Weights of a small GPT-style language model, trained from scratch on English Wikipedia.
Size: 16 layers, width 256, 8 heads of 32, vocabulary 570, 17.1M parameters.
Each number is 500 + 25 x the weight over its row's rms, rounded and kept within 0 to 999. Layers, rows and columns count from 0. Numbers have three digits each. The size before them is the row's rms in percent of the matrix's.

# layer 7 MLP gate, 1024x256, rms 0.117, rows 313-349, columns 128-255
101:490500521517521505518507516523525532492493500500502508476450563515476473496501525489474493526513488528499529508547519511483483520546472516498485517500504531506474528512494487493461497487478486491513551468450546519523514495507498508485504481468471480437464510532522489490479477473498515499516508552507528513457470491519523488472520522464486539537475455529484418518516495532477514523527
097:502474488485494510489490489512498458487496511505481540475531556513499490528500494506462506495477504458499495542481488529470517493499479531512490541509494528514517505452515474465497504542515526496499483490462516508474472476517484527496519474499507462490552517549471500472525489487477484495496490503464538503534487494486478499478503543526492494531540514526506504494509475490538505509490
101:464513441476492507514480474525503529491479510480501496500493493506528511535493452534487568513524486559504519509523541502472550517462485517496527453472505494498512487527486502543505475519516512515497496491453510525517500510526503449481497540499486496526492530502495472529478495502499519511491461490508498499515490473499513497506485522477522496526512468508498500481551466482515463530519
094:526520506500472535520521505511490489504497505480472521550511520527481460507452475514553471488472485519476518511497444512484503545428448478483483534492461526526485480509475507493472492521549501501481500507487465482470507516464501545509450532497532488493480526489505523493522504518545479526514509468482491511444495555480509484486496498496520514513521499562497444490526478540467491523483
098:532522527534482508494491487501546503502462506495538505490520519510485516477492448490478546477481528522504488513533456499444491537530510493478514450490487473476483521517455506492518507462489522448503486496559491499487531448491508515493482530558481477489463505456474495532510508503479498435521477480518518511473480564505481477499485487511463519496520499504450476541507470493505520469489
096:513493495495448490525482517506500499509474487501496490504532485487474502487506529524459490507535541484458510470496476508525479502520521515526491506482497496486475466506476507529520527502507505484528483502471489480492517453533514527487453470459535515476452543481483529528484526515539504515471499507534471467525463474514504524494491498504489515534506489492513488488520505538521524500534
104:515456483523492533437459543520520466464481502480523513514531542549509530494480446496502474485500483462514498481493502500498521462499533490512448508472486492493511497494489471525530426519479448542512490501511480553502483511483486510585517489465516499521520523536474549546487504494497516468498486490541493491508481490537528506523517521521528475525483533480534490514468492460498504495515
102:498516491467501524469499528480506474490466501476445504492457473489496516530502471473483514499523517553461510529496495540512467502470487497520466442485494528523489497517468480499523444480533546500506540467510507478516494481518483518487495482527500485481486523481510473532503529511494500544468528531495505479521524459513482527486530535510561485514503474496514465499512462499462509502529
094:493469510520469507505487499463474472536476503451517486492471484490509454534495507497486470464517529522471511517468486515499541532475562518506508485566499514507535454498500500483486458502475513502524520459519484486480475528496534512506499493525503486524496469532494513478513509512515515549492464493461479489543544511414530477490528488489529448511484502489523536535461455514555459456446
099:480502513500496485562527492500455485505526486501492480522511498470478548526510536481474498461486506490544512494515455530482546532547485518493528532530494489470537495502490487512493499483502514516486491510482504533505532461495496503477522483520532477474420511505471520548497465514526504436531507495474507487513496490534508521550524476485472528523523545522454512499524485498525505492486
096:496535538507548507528500516545518568541472489518522524494486498557485471507472502507489476491526492498535507505506507502504517496517492522543453518501499516483511505539518534517479512522498505493462547500501484584507496512467462498526505512481515502520507520498528501461451517477504494498548512483486534454549495449496502527540496446536536499493474547495518506497479498545534513502496
099:505477484523523494528504510514458510553523488496446527500473511509518488476503487493493508505520495508462485533509487486523477543517512500475506510512475515434520510487509506469502515516499508460504527522474498484480504527492496505526461545485541507516505491509481513466533472445476535475461483495501503488513517474533509510500513536505537548480480455455554476480470525521487465491512
100:480521475501483487489513449455484497465482521520464492502502507502532518500467473558433528479490529496520466499524469507495524484510504471503545524512530468497540507474528527498500533476542494481484531491509539509487551523505531477489477521490493512526493462519521503509491467513483528503475443487535507482491480501483485500507486497527480523471483531499524482472484509503521519468464
097:515524487508515516481513418508494511468509507481504477537477478483531487447495496476508484454518508470516495483522479501468496518499524492524474510450505532531500482464509492478512465481500497477433490520493533516472465471538502502491477499524495520543528485533462477534479505502492453472524508529515447523491519492511496521478506460517502504524512487523476485492453466492504531505534
093:533478505500480488496515506517479549459512515511447520461529483534500497506445501473501506465485527523486483505468485550495492533483466501480524478490513478542546452521510472515522535471483523464494523531499518467481451490485478512472537492489489506480462484509473522503514510436520496478488511478487536538521506512482500511482539476487478492486502528489483484492531514517530529547447
094:525489481527476521521483471499492503502502491425507535530455497560488504486517539504495468491480531484523542500523491512512522487562540478476524511561505519491500490564521496464494498517468536523494484519504482460527491475522490469498464524476494460499513500483492504489494498522503461495531480502499501482501516538505527484471500462498487496544495469520477472458453469448505511427478
102:495522508464515468545510517525538519481546503495439554472491514538517524496468479482477457494505493508508489484507460503514497491514557535502501494506488470516509529497473521481554484472537518484447466459521513494506501461530427485497539477518528479518513522499508477510479506464473465524482509504496482489461471494534488512497452440486534527499511531506535505480506457504490528537477
102:529494518457466458489567489476460518454484489469497506500459509505540501490482455534508510506549482544530500497463524470550506517497514480488498514522465516517506457576466509521481494491520537504514499469501514498499489541508512491490486516484531453499524474538470443444505476510501526520484540522474512479523491467538500499506484501489479510467482515529480490514501547462498510458504
098:500519497472560503477507509517469550513490475449512511488490483498530495510507447477488500473483529486503498522501511494492468510517507520507490450495477488526516514500527530483465505525507521484493489548513503484526538466470503511531496519498490532434479514481489461547487491540535492489490484506541474512506522519490526485531480560463478501518546480497531503525532469516507538495529
098:529529515492509501508484484454519530528520484534464483522489479523536494503470458485503484525515523508512540520473455479488513532525502501490503520523518498488504493494511510512521464493482489490493497501497538482525533511488470456491549508505508524506511552520493560521498468486486475484511528425540499500518522474473513456553483500538488483452467479509494528504521474527539495505490
094:520454503487482497528519486498512470512480551499503503485462475464492542495486484493467488521507524503469527485506499496457478503495483541516523484508506496525480492514508493514511461496540525500493497492457496480509507489475520496519467548413488510492526538502452484518504477477484504461488519507474517528484557470503530514527470524522528492486509523540475455553461518506528480503510
105:494486496457498514481486446461498499438523562489465519519505501489521483477494480423517485507496474513476535473469471511530504481482536480517529466502476507464481490503538491464547466483474437502535489493506466481470491489493524484530479488497553491486450532530493534562491496479527517498496489481486477484491484449529475495497481505478485498515447499502505559526491542487545517473541
098:485494499470497509477511468461495524496508505535516514488448536536481518553541492481485509511535529467508495480461496511526468492495524552498522488515506489526459526507503480529517491521480515483464512463469488494511472496500480562489504482463524529451494526490481533505506515477477530516483501503506541489477517494492528470502456432500491521513523504509520496473506527490519515505507
097:497479544557548512494496474493521528573475484507477484477521455552528534463518528471499554472468494462476503479503502539494511531504499504476473484520501488445463506506521503448489495518501514475520511527498490509442519503489520510497505496460455528439503493482550500492470506493522456487485508474480492468483536479488507510502527492460535475539479520512496470482473516497493503544521
104:481518498523490524460461460508476546493476489527536513500494487533475515503496550490463534516497513524517502499526527512499514480426469490476505490525499514527466482515514512458524478498488487504497444508536515517491480484546461457482543453523511518531502511515505511480499491457521482496488470480511502494503512487552525489479530481508554454463503461488518504502484479488495481485481
101:518516488520521444495514510479496496531513543476507512524522490472542490502505525521482520494533501479469493483484500485481507542504508526506513526493510529452538507515492525514465489517493486495506447525493545518553509493455520524508494478528507530517479475496513469516492509502513527514491553540509473489535440526513537539509516493488516484488506512472463505504470448536496484519483
099:466487470523524510480529495505508502478499494486507484443521485527565445536451499522535543492468484508462526477526502481514491482515507484487502486498512519487510536457534522508485455527507520481467501500518459531463488491497523526514483463465535520498490482544485483475533500496485538535500503503479481499512435483463493483484513499478511494449482546513474494472498464477574530514498
105:538534480540521503520465516442475507521469493482503494524523543488492577471498529467451507492490485488492473475480494498467496461502520511492476511478523501540507508481475554502475490504561506485520472488503489499461529496498527483500507501538446464478501505481516491473512488515485479501487534528550500498488506505445515503509471489499511473514505485464466516440520464517489518505520
098:469485472501474533483433504469514501511507506483515493509514476520484468508478525501459520537528463513525493556494472514514507458464440509474534483489495489536494437523474543486474495485531525539464526484508511508528500449500486500469506461497468508526472484477519465512537491508506490499525495479467491487512502565492537447496493518550510476492494503522501535503565510521483510504520
098:517465489495493529515517510525486521509559531507494498489472481480528489527470499476509493519465512573532477525474516521477533508471485508498539532502518505504477468514478461454450465463472497497489482513465508539496546497469486503566495511528513483468480499469468461522468539489523530502518485452513520498491495536507546506505498480473485467486513489512529525489482497489497473514504
097:509543497540505492530458458522482446530488517476481520497507506522500482497509480520506486526489505494524442491547493487478508515480507504510507483537501494500474513450469441530529474508487498445505528483512492480526480517505516500499517530470520474561459449476520549545479500509513545524511501509512522554495485496462490479500506521502448516482507525512521510495485482520529540519520
102:533521469513478478498476505492482518496474490479460543506503490510461483519450474492492477488499488519503448501497525471479505463479504515543521534503470463508508485516513551511505482533468490538501483481545435523492524486502480471498543442502529498446521533462502511457498515503475468496512487518504571471472528522515531503487497531515483455497532504456493521469544491521480500478516
100:507529519492476508466472484527495544533511487483506496491481447485486498496504461556497513506512533501551510518485489505494545470547509470470497502486498487534523452483547475546487475522537486480482465495508503476473482490499477469544511483508484523530464531498492521467495513467513518479501468456463510497493536491505486494536517461474534489456493496496509518459514473463510518504473
103:496495472508464507501488516515482515483497465511536497506549484477491491547535528483496518534529466522534478483547497565496503487483529539513527458504471486494524500498464509525497519493538540541513468491537504486476539544498535492476551510483514468522536492475496490513530523531447526468500517510509505508472538476513528509543481501502497504541503482485519491500506475538502482477526
097:484520556512499484485516534507534462477472473530535468503467467496533481480507524489500481482496515468454518481495488511476458496514495480520484455492477483481513483502501530487536531514500466470519535511492505443487496500504488509457465511497456482490477481536520476483469496514463473471495543490493487499463484474470507494531503543480505506476499489475478502514533536509470474475486
101:474537498459521490466536496499531499528501504493515465540482518493501462453508507436533503486518513501578468477500527498537478509535476514533522497528483523500466497508493459472484511524548497533503522526476510498501553519516467554457487530479537510449496491509526519539510479521517535506488495477488514467478519500495513510540504491502472509510483490480472494509519490528509484526446
098:517494474479508510497512476455479500468462495520506553507472520463468487527495508499515475537493487509533489470528471477528446493501472503502524500481479515491471525517483522474458515477453472537507494524464449523478509500474503499485509490545526524555456540480506526479480464458457528530500495502525505497481495468491512489514466511514471515474503497506542550515462480499523531517513
# layer 7 MLP up, 1024x256, rms 0.116, rows 313-348, columns 128-255
098:533490495503482510531527507505490551477488470529510512496505520500479471511533523521495513495463461487474551499552494550477514484512450517517526501446501493485499460482502494473512458473503474484424499475476488503489562507494474510516503495496507517505497488481523507512478517523505537510456487477480505546495474475548495492498504430498501504512495452494473514488493526540481515525476
101:490495466507521429510473519479505497508509508513462464549468485536516567507479501579488505526536537505445506482450482495502506487506546482493491491506482441489495533504485437501507545528512506520511505479500511530540478530476507435462448500470467496500437497517505512496535502502471528483496505475459510477484494447505486492489486477516532533492529492514514493489512520465488524524516
094:490512501482499516513479469516513446520520518524478497480494445478480513517505533530536473496507494509513471544519504475554512488468491498507519454528517490490500491490486490524500541456531463485512495480495516526483481487516503501491536523557445459507488486481462522523483496518473507470495469501443532459484501458491565528535494534510501540522484477495508486497472471446533510488466
095:466472481458507482485499471520487502491508485451496483473492490500520490488537481523450557467502499512517534504462495498539513483534493461497511505536533474513497495496483491517507478487469537447467474522514526493540452512534483458485506522482501505517529487558494501517487478466436506491468530501496546484490493488546463506498510472533518543483480482456500515500462529479498534510533
098:518520492511514485492463540480502539473476503500483461544495502496511491522505536540511515524479502489497490498493528499498529533506485480511452502525512493499516508499541511497529538520478485523472481507474482511505494546529506495516503534503513485483540538535501520489467522499509497563519541522510447453479519507496505552497519509486494497532479507502498533497451489471495476485495
100:484536516481556540484480512458529520512500445475481509512505551469554476493438473528509504542558482505493482523505521517459515501488543535488476467471476522478488497476480483491492470526499446508481498516524501501456483536515539496511484504469503456490473454520543455473492504472501533519522492523486481523492510474462504483463513500484519508476525488516551504547520525494508484514505
099:513466497494547524526524492489459462496527503494546490497477565514511511489496481502492473515488465499476518545482525477492521475522513496482497500522521497480520510547482481494560466500506460524489516529499501504530475515502500498463498497484493504491513458474490481476457547489518471504470484449475484520540447503496513480484510513509491533488478532494542483538444489495480487481478
099:497456530494495522509477484542505532523529495511516485474489496495487495459460545479499458470455521486456492523496522539508536525537511476502534528494473470473504502480549486496508531502510521479520496540464463432487473543500519476509491514507482527502494504483464545464502482476524526473526506517514536529489473530494535482493468531524454532473486525497522498455468511555490514446459
096:540490456502544473494533525526534480507489500534449473523486472485510498542489485463484486486488494475461459471478493501468500514475492511456484521545531491502531501509505502585522479505536554480485486495491506481461536491502478527477493521452539515444518526469507516517496422540464422514497507525467528498459503502507488531527462481454492502497513511493492535499492517492516498483492
098:523490472500528479494541478477500500460563538485498480522522463526478508491512454487494473515517542518474477494495531469489491494470504502509477550444502522553519512529510519526472534485528521532463472529520495434495524502526492485513483481483489514511545488486485496514520511505447472501484494530485480504517542509490472513497547516472532556516491503494484481481479473499486545540523
098:508516492477487504525513483528504481557491493524506447495509531482535495501506500449472468529526450507530476553517471487501528481532524508535473480492540518512511471470502454500500505477494513478450506481521509512503517500543527523486479487480510504486521538520538535495477537506531485474472503454495523531518560481479545489477493473536514510532520529495464502477487483508461555478538
103:517541522521493518454492478487496489485510516510542471490487524540527495496477484499532497499522551524529448505509470483496541473517531513520472467502513533495523528476486510513473481497510432528548510501495572501506544499534481463529524493522494513492504554527534530514533504561507483506489493483473490483486452484463491514461485511540527507452463494494472494482454454515510516503507
104:531537497514507533480483515487461499474506458523493494492479485526508469474521516472486527506512525456510479509518519472520487468457482499488515517499526486477503501468491534526498499519507476497522520523479526527527528537532508516517496476489523532535521496465513505544481529517466505476496484511490513480490500463507491553516505464523508535474482539534531486499561491482480485479498
103:503479482516462489445516521465506523495457507492478504453531484517483526516517545497555492470509498509518486489539539503539470478476492506512493495515503493489492461497530511514516470496474520501500539489477497515495524499492448463478546523514493478473444502504515469499459521527500464480518498482524543488471524500524547457503553526503456500538517527506519452516466522478488531466459
092:529496503501510456471483515503518480520477483453505492472499457466484477448513481501512503538484494506530516522462500465511519489492492461485544541456523549524481467456540500530469544505491548475457475515538469485535509531527472510519541511492524488520496538535511508471491481457463494503507501477493504543463509510494474485532512525471523465550455522457488444470524492470491500506517
096:518527483531436490492496473514500496485461515458499468524519473502479490486472563495509505515492526518555490508512470494508522493503543533477552473522524477474508490515488512472511502559508484449510494520478497471511469496478499505538525528456498446477536522524513488499471542510511554510513479517489500509463498487458503465511474454474513554482481463517476516470488496537530537470490
102:484487519474515499481543516498527541496490532466510529467499509542523480486499502527488499501509478497507525523524513485454459509482509523504507487530532491514517551510448482477553493474524476523471473560531458491485468458487501537525507526510480498516484503522492502494497509529452496488497525478497510456506471474469482516509492502489502459467483497531453481523511471484515465536470
102:475497482495510505427495464503490469511503491484474478471506537514476518484528542506490487491469513505524558476460486508498460500494456507491505508494499563546512487453517504495470468511539443520512542479461437485436489498491507504487530507471501489535530566513516495513487540517502476476499535498512468539473504486527530492526491516482519504462512498511517529510505492512470486531486
099:506509497463447531515477538488553521538523476486529534455529468486507450492564442496518503539491489461480549521521477478491527527530490455475484472543482498481513479486545494502493484507459473489517486504412515493516464457461523545522538528508519528483492495503511479500542470462531528496508496511523464473485506510472510491525507487476522506498496482471468498536501485494513501489500
099:543530519476489479487499478484525525522497476506481491535484526498554522463511461463502503498500538477468510532489493492563458487470475514518538515521513517527449518493496508481479501492535507533526509513510513512500540473499506463460450468555521477487443483510540522516515493498504579503499493497507466483485470484515477519510563484534483480459503516502483480476488497504457512498487
096:480474511508515546502512531478522535533522508535483496516494491518493523471475501530469490456536498534553447495483521506480494520510488535480508524531527501522520543511522512478503500534517483495504520534548542466459506500467509473494527527480493458520512500505485490505459522526474488449489510509516514510468525528540510490491467527516511476524471485494526479548487492491511511497521
106:498482517501517498528498536512474540480535499511521538520518504477523481512512491464542529489515503495530513511497519503475523477486548493574541476478494479504502505514519488463481504479489485449525461475525536483491509490486503505516503498462491467491469491491500517516529494504471466526516528489490482502483460496532492511505482523521512486507447502574539532502489488496466465527540
101:477483503507474462506473522478515527496512494497456512490507476481524517477536503501524520512476507486487524509514466535469509488541515485522462500508521491553534557525511477512448527537474502479469511484514472459538494520484475510502487498491515547492502504497482488459468559500504490523472525533442491488499511522499518532500525498481483476468511544491498475497533475554475471521526
098:546504494511498500540461471495475505519517502513499470499472421545502519494534473518482516477456492456488514511532514474505461528529454462477463477474512446531495488489486519508539473458448499493503482501509461541529498530484519514477477479511471536486496521525455509478490494501555500503500559494512498459499521500498481509537516507504505508567507521502477499490541476510496532513505
101:513509471518513504504481465501490534558485519518499482544497496563521536473464491463465520486513506563515509493515506442519496454481485507534502539492489484448509458484505507514489482537520496518509524432523473514468443517543468526463533473483494483506480512528540541541477503484537549505476532499506552474477487487516515547459507476520486504501527511468506473508438501528541478507500
098:443473542541492519503482488490471542552497500489440520533540495467510535496524499529491539468500512533512506491523498481516481505491508532515517525466494492483502487497573532510475490540444492509536483505481508438528524495486498489504512465520520470516464479474526450526507524499518498509520476515503479506482522505514489495529519529511491466525551493517533513538528546509513503489510
106:498484527435530481543502506495504498451519506528509445546488500456482500539517472478484490508517501524535490487515510461526514523470494501491473491526511470555518488532488498484507478487533494543505460506531500500557519504465458530501515463495498520497506512512462509486490483570544516490497532501495495485525456508523510541466492491482496493534499472470497554473485514487534516488483
102:541486488560522505548489463463510529523519516538494464488513463492475529498469492486479512533525469495480518472492487501471517508530543549474521512502534526502480460511510484439488515482484482472504493475498548506506506470509492529520508490502485477481507524463531531500498533503487489507510539525516522486525513509476494466475416463473452507502471500528462498477489486513518492500531
099:479463532517598503558438498441499489468514518502527524501543507537505516503528474497508476542511488517530491537526469511439463476512485487509502509512479488514493493475539513495480539500538452481459502459503489506504473487452511499499534512492497470489490486479515482517528506546498512511485560508472497503478457511465480509499510495506508464473506482491515495520491518533479524471526
099:541514544486499465527522456436501476510486507498512486510493463551512501496520469532455485449486512452463504504515521480514510508505504504483501462486460477538526510491511516528490474518496520441573477505507520514483459489486530504439478496454518493510531531497517507528501481517470488501468516478500496489498447462478505498511536527521494541500525515478489458527479498527504532497493
099:508445488463501527522479433483485498482507519471502539465525491487534477487514470513488469467490460499525440522487541479518477475500537487489522504503468511474487520450464532513492479511493472539496536496540512514510527483465526554469506520488505500506456527520511471462525494502487530497525496506485514526452517498489498495458486499492506470505513500518547480442463531475488495514525
098:502520468514473499458502493476556504487533484551522500492542472517515499486530473474551503517465473474478498481551509503434501500554497485467448506522457519509521503497522522505488515494472499491495501524533503506509496457514525516507503537496468482517508477524512493528504496493482492529501434444520494499534477528486543510522464476499517507490480473504461475503493488466487486501497
098:493472480497544489516535469495482516498455474504549504509559477494489470549485471494527494473477469510499494487467535503465489506498511504497519478481509534511452496475479541507470456513476514504485511495534496521541470486483448507484518510452505544487464505491494493530502538543477487517453506523512519512536503502466504487450456521497523525537494522486513503530482499426546494519493
105:487484505494482491498447477455565549516505481474515525520490479484459553510491488548517505591504535507505532548525506465507507529551547503484502489504477506539503513519497507495495494470477492494515509456530487529464486430516506478495500534524495484486498514477505485530485533498492530502512475494512506496492515506476480521503526482478479525522514483513484526538463467526476492483526
096:492487487511504523509526500505468511542477497545531508480487498514521500500502479535487476455541462445508483494514506528541508533490496498505499480515549499516505498479499530512458502515479495455467500489513495493523498472524507538491525471516511494478518489509484515463552555472492485527478516500547500500489537510505495530501497485481499485532511540507549475494513546514518472489465
109:469519441526506524510536542493504522501532523523490505489514493513506509466515527492461491487527513498489483484440486522454520469477491490498496475455500494504495505477518477484435514465512484503495519536454498453538474489509496506489461500492480479480503500516480527503495527488531511535506462470497509487465479534477486474487461504523481522486498479531490463495554502519528540487481
# layer 7 MLP down (transposed), 1024x256, rms 0.106, rows 313-348, columns 128-255
104:516493465460503523494501581509512515521492487466540501546494471513506527487487504479500451491496490529557465514489559496470507519508477518504549526502483525489471451540496497491481491519485466537518472491490501500520492472535481488494506477518537559455492513559511537472474513475502530457496485486500510509522504506476491478528468485486525515542532472502480468488498516500508447533498
098:497504503458537516451504527453511495462494504508483525488485499509513501489532495500555527480496500508516485521487477473483496479516518490511502500507527481554483500527500498459473490520483513510475473462507531516485479530506486513487522504495535556492531510467568524514501472446538468496508475460478544470521521479525556471480517494540484495487538490471507511491492561504459495480479
097:489534499515523516511518459513551458499483479526521503517496472501546516506505502535527510483519484504480490493477490517536480561485466482525498529541525475527527525536451507498511526495504496499494459476480461476511505457488497471492483531510512498451491483470497517513529522536477478458472456492468490519484516494512519496530501520480488487469518489518533497480491476481501514559484
097:503508476508522470489479451520506503506484476496508535508470468509512468499511468551476524528494482481513514452500493523482476528529503483516481516523495494517515490500486492553446474540505522505427497486516544487459471494487511532439507484434481495516534493495477522503491508461493497488524516460514493493470454523500543485526469492498488527488526502498500454481501496510536472545521
097:505500468518518445483504491556464546506442466498519540528465459510510497494489541489477517526504462497475466521520513489518483545468480485516523510517504527505501524496518488529486508499482456529517486511515483483482466496473494525483492485494530530467491472497485493480501479505503513527476489504542545480472509480492546524499498504524519471514482482500546493508515550509522564502520
098:525515521489468515473496478482545472481523469444474473490532493488516488475472453533492482516520501477518523558483496541473471515546468475499548494510512506489473512530512502513475500513506459489518512479504532525508477499529515528508512503467494517495565528531467525507524467474466479523523509493495522519480485497490509481501527492509518458536505471543528461514532488517476467488518
090:491453480456552450521490555466470522542514482471507509522498501500454504470502521538464496522527485450553489505493522502525474493503492543499529524531500493488498509466457456546458555507525534476503524491489498520452473499500483499495480513519514442495511464526500554493468488477493496517528476489497468499496530467482463458476504490502538496470504482497515485508498535488494497521475
098:512499495493512506479519484464504497558524501492470511501501533533483495489526522485498480472545504480481532495471434543494492506507532467508516485467507497528535505495514524551458520533493515521535539487498524496478507499536497534469503470500562513481538500459480468515517474492521488517449469451467521506453461529524553509555543458537489499473522460473521485527516495469518479519470
098:522491500499493516587483532474485471538458543396521532525488518438545454499455459533468492492481470489464542504530503518494497479499523537511459474476462484510526569509526466487507510500513506514486539480515500528469490527470497483487530523482511512521508511545508513529556509481496512473475505450509509512508480505493491478531486462486483464495526487466473524489490490498524534495484
097:478498519495523489529528498473509454490552489486494472494551432562529494508477509529484503519468538448522473546513486507521503515515496487543510516493518509529496507461494482497460529521479515518511522517488475484531490494524499502568480439455436517493516530507476535482511491496491549495522511483516519516523589520515471480500481548498489502501539538514480450520510465484444517518507
103:518525502518518497512520520487521477506506486504471502513517519484516510513476496505469501532504483549478503519477461500537513461484510485504476480518508513510537517467456490479498508527502494504473498479530475515458562495524492527465519504454512538484495507491506575485501514513519552473550526466503531469527542501506490471510512460499507435487499443436486476536497476488510466472479
103:504464479518493500534478515488500479511547533543513469474446513500524508533502515492512514511507539512504511528517473497485453494508518472492543469541507495471471544506518522455485504509501486519521471524454468533484486502524487514506481519481485523493508478495498497480506514451491461526446503519448517487497532519478470499483501533477510465465489499516551517465563494491486520477511
099:464486518559551543479489481488541471487475561535545479476516498505455503505536539509532482480459463478426524484474509524497480523522496508522497494487492530541527523484507503530478506499499545515523484490499499510522448457501488501476518462460515487507512475517523565499505544482500474507533490495463474507546506509487522495493522503465511477483512514485499512485483543481494477512536
104:504489501547489476482533495498510500519530505453484472500510500493535523502482501482499524506501490524481514529488496482529515464499508495487539471548484464472493527547523482506505479482522531475518529515451504477514492512485546518509526516472466540468537445526511532525489485523478497484470508469492527488499523500536488520493510453479512519486549510504519521459560535533487460524539
088:477538489484491501493505492502441494507532479484520473535491533489497525516497480500511475505514495501485504536547497528502484501461527498482501504511486513506505463484472493518477512471530464511528506459501466507523524467482460486502469525494472475544512492552479508512511490471504533499512546529514547538477484501465491463503508479519483505509507557516517506521475486498491505509515
088:538536465515516475476475549525555545521501504569466471507504478506503502486468543500476502538501501495493518486482469518474500504495551527447470495529486528482512526478520530451484497524511490511534509477473572527522506497448545489483532463503515526487502487509514480515486485515509507480463494528539504514516508473460488484499531522517461485505488519512488503472520527533526503472493
104:539503491517529514577526532504544516461457467500455444496507480506481484560503525495521522555475482512511507489521519483514525547534533465491537511488512535483508514488469506523496542445483485507513530507507464482462497484503487440492522528507493490506481474463494529445522458534478500518451501492466501494528486526488490543486500511535456535498503496497483546486514500529532501493471
106:458536480494552481487509479508493512476500520485459487450508547513503516508548484482503487532494518478502518489543469504485513491511520510463475491491515515519500491506505530458467503513528481495521485535486515491508461531499537501456484494479500547498516515493448477479467454431485490514466480458522524491527487453519520517541549488452447458464482502495469535541512521524483471546522
097:461482486506492500525516496530512474442470464454468517492491547518530505501511550493458517510532468499513499507469506474469489492500533541486507507535525468535515532485497495491475515483516504479526569522575501500493517498518502485490502500507472472505512547499498500519510477527486494463512493508441515527539477482485516479506477496531549512507516512487499538490501538502492455484526
100:497484481520506450520444510507504498501492511500501537462494445510498496516466457535501522541433513510512464510500476507507512471536489491520468506486494495491451452464506513509459494499556491530510481474500527480530512534524496476481550500545513479547476470496518504519514508528497490531539486500491494454500505483495460525489489500513521504482458481539502496495481506530489479506487
088:479525472518540502505507505495492558503515521499524546534499504527510514501503475492521517495508542486563509523522504506507522504496502555451460483507512519463515530483505501515554495490522488470487464533502490488496519521531503454491490529513483518490472528504478474480512520494516496485503519496490531503495539470523498460495471484507482516474527501491489486496519511490547494510499
105:528481491491500496524494512483504552471551495525483527506516439518495525538489478484508561514493483519507468540489472525543506490463554461516535477535488458503528498478501459480514456487514493480469424506534502509483499483536511527540488514508527522484476549522514470517491499511519516507499508504439500487486517510471496524482504520528483493489482471462492470527495523471534495518524
098:519526492464492493524475526512553458517453497510523486478476483480514499506504490567499520479495554498525536472467495513484494508504471528456510511460516518477489478528504492506509474478523506499503434494531536463522485493526515531533507476474494483501460491495495524488505461498471510557495485517543499468460471491527497497489523509499498484491482473533473502515514528489501529509511
101:481492507532484507472513465474501507463499498477475491530507493505482478510528505532466520514517503503542449463523516495508476503495515486488473549512504541440536494528475493480513481493501461536503500455505518518431492482534461485494528498505523533502487516489511498450504507493470492498544500500519497523529482495509474486553523541471460489450469485454523519502495491492460516504508
102:476485485456486492521516485497489470489498469494507542451518521468492486502532512478480542499493520482480484529498468489509486505524503463479471468509502501458529537438486509497518532465492523540519511511522509482478491477499504470493496506474480524492508484519494506538482512495503549458532490476509510499508503508489536532495509496503533500521501562495534477492539487512501529472531
101:466496497471501530495526542422482538502479521469476535432550519544495501509518527481472513459529480483484499559499527500455454484477492522504463520482533519484527519526488485553507482553502468500492524482507514479501509514483535537493508546509477522484495543490490538517530515518524517504514531509514508502508486489522480483481535505487518491479544468533471505441505501519483479499484
101:506526487477530485506534543498539497452463479504490531518433498516457501526478516475510471510526506458523521521508506520461495495417502500495452489559469491516498496476522479488471474528482504525491472518500476506475524491498503519497511493489458484496461517509513466515501512498503576477486550445512494509526514497465513491509499494486521465498480543533519497468463457511526513482467
096:527442508486496531518523504497506502449505456522451462554545481496479531506496547501505540529480457502505497502513526538505506505517501486470469537477491511498518502493496529466527471486495489500498496514471493508503493491508502449474530495525492555467494566503476461458471514503485488511476525527470509461494492486487482524484493472498488508510516532520502467553494523493515465534524
090:514459504477506503507460496549464486535514461503493470502512503468539504514508538455525510471496509455499501517496510568497502540479502480527502492473524489504567521510513472494475503516510481508471489517509499526514492467468531480509481531534523499517495520475482538472483467519479503498458438523500529486538481486499539486512518540522500499498458498482467512460509497474502485460497
096:540485541497500507539470507518483490480531500504481536507494470511493498514485520482491532493482476503498485483500501525510508489464495507541558492499516535490523456546541519525461493482472494490519539473520507540508477473495501532490492525478517450512534513452496454521541481511519480477483471474485508484462481552507505449517528533463547478496500490482516516496527468553528510493491
097:471505493497507513497493477523514507511499502514513478464477506524561539536538542471470496512497462512474512528491501514528536519499517481482491492464491471481493513504557499499506485486471532492525481504509504512491457535526467513539515503502481483532478505491497514470451486468515485510522485513500529432495492467490488507529527466510455485470495527529554527500504478458443478498464
103:520523483506491505476465487507503484452498476505485431506536450540502496502434493499485515469460500537499492487491507502492474493508532475531460496513471472537521543493546467496544503503471470494487514485518436510518520545499497519547521515545526507529524491487522497524503537481476525508461470462528491480519571490512488540509494504527527472491499508488490518529567504476486531515487
095:515481494536545445495487469509468486505481473502487535519514575503501491480530474461440500497479462521523517522490506503470497451478460476518528502509485496523462514477505538499492484484514510503462492502516488477505470502493490479480520494488510528512532486474523495488513545464496467530480518499504492485539488504539516523454564492501489497551494497487471483485509497476531507549467
105:487522514491482487506445520481506435486507503505510495519496500519498504543483539519515473486508499521526497474516521505552530487526535541515529509505484489492459495534506527494475515446493519488537527457543562497532487491530530469492489525527539476494504472500472467493494519497475526506514473505505471484506498485441505536534463473499510468483516498485477526437514512509498486508496
100:509485476518536482499495470494469482518502478517469465491477500552502461497524513522470449479479463502485511463499501493509503526502469477507511557490441505477510538474505505512450536475500464496499480499553501469490485512531547494464510491538492518491505526517494487488541475478504466484480475503496504509535511485493500472492545477447456510491495521517521492477553525512499509517496
101:498531463499524499465502498500539492515509504480508538498522472472505494520504498499490475507454473485523491514514527476484486465508520479422473503459487513464503458539510489493488509515460531491480502488480466497509464482508482524521591544530517492473474519478507484503471497514519508513513493533487426527501497529437541496490506521543542486507472494539494488498484522547450468448483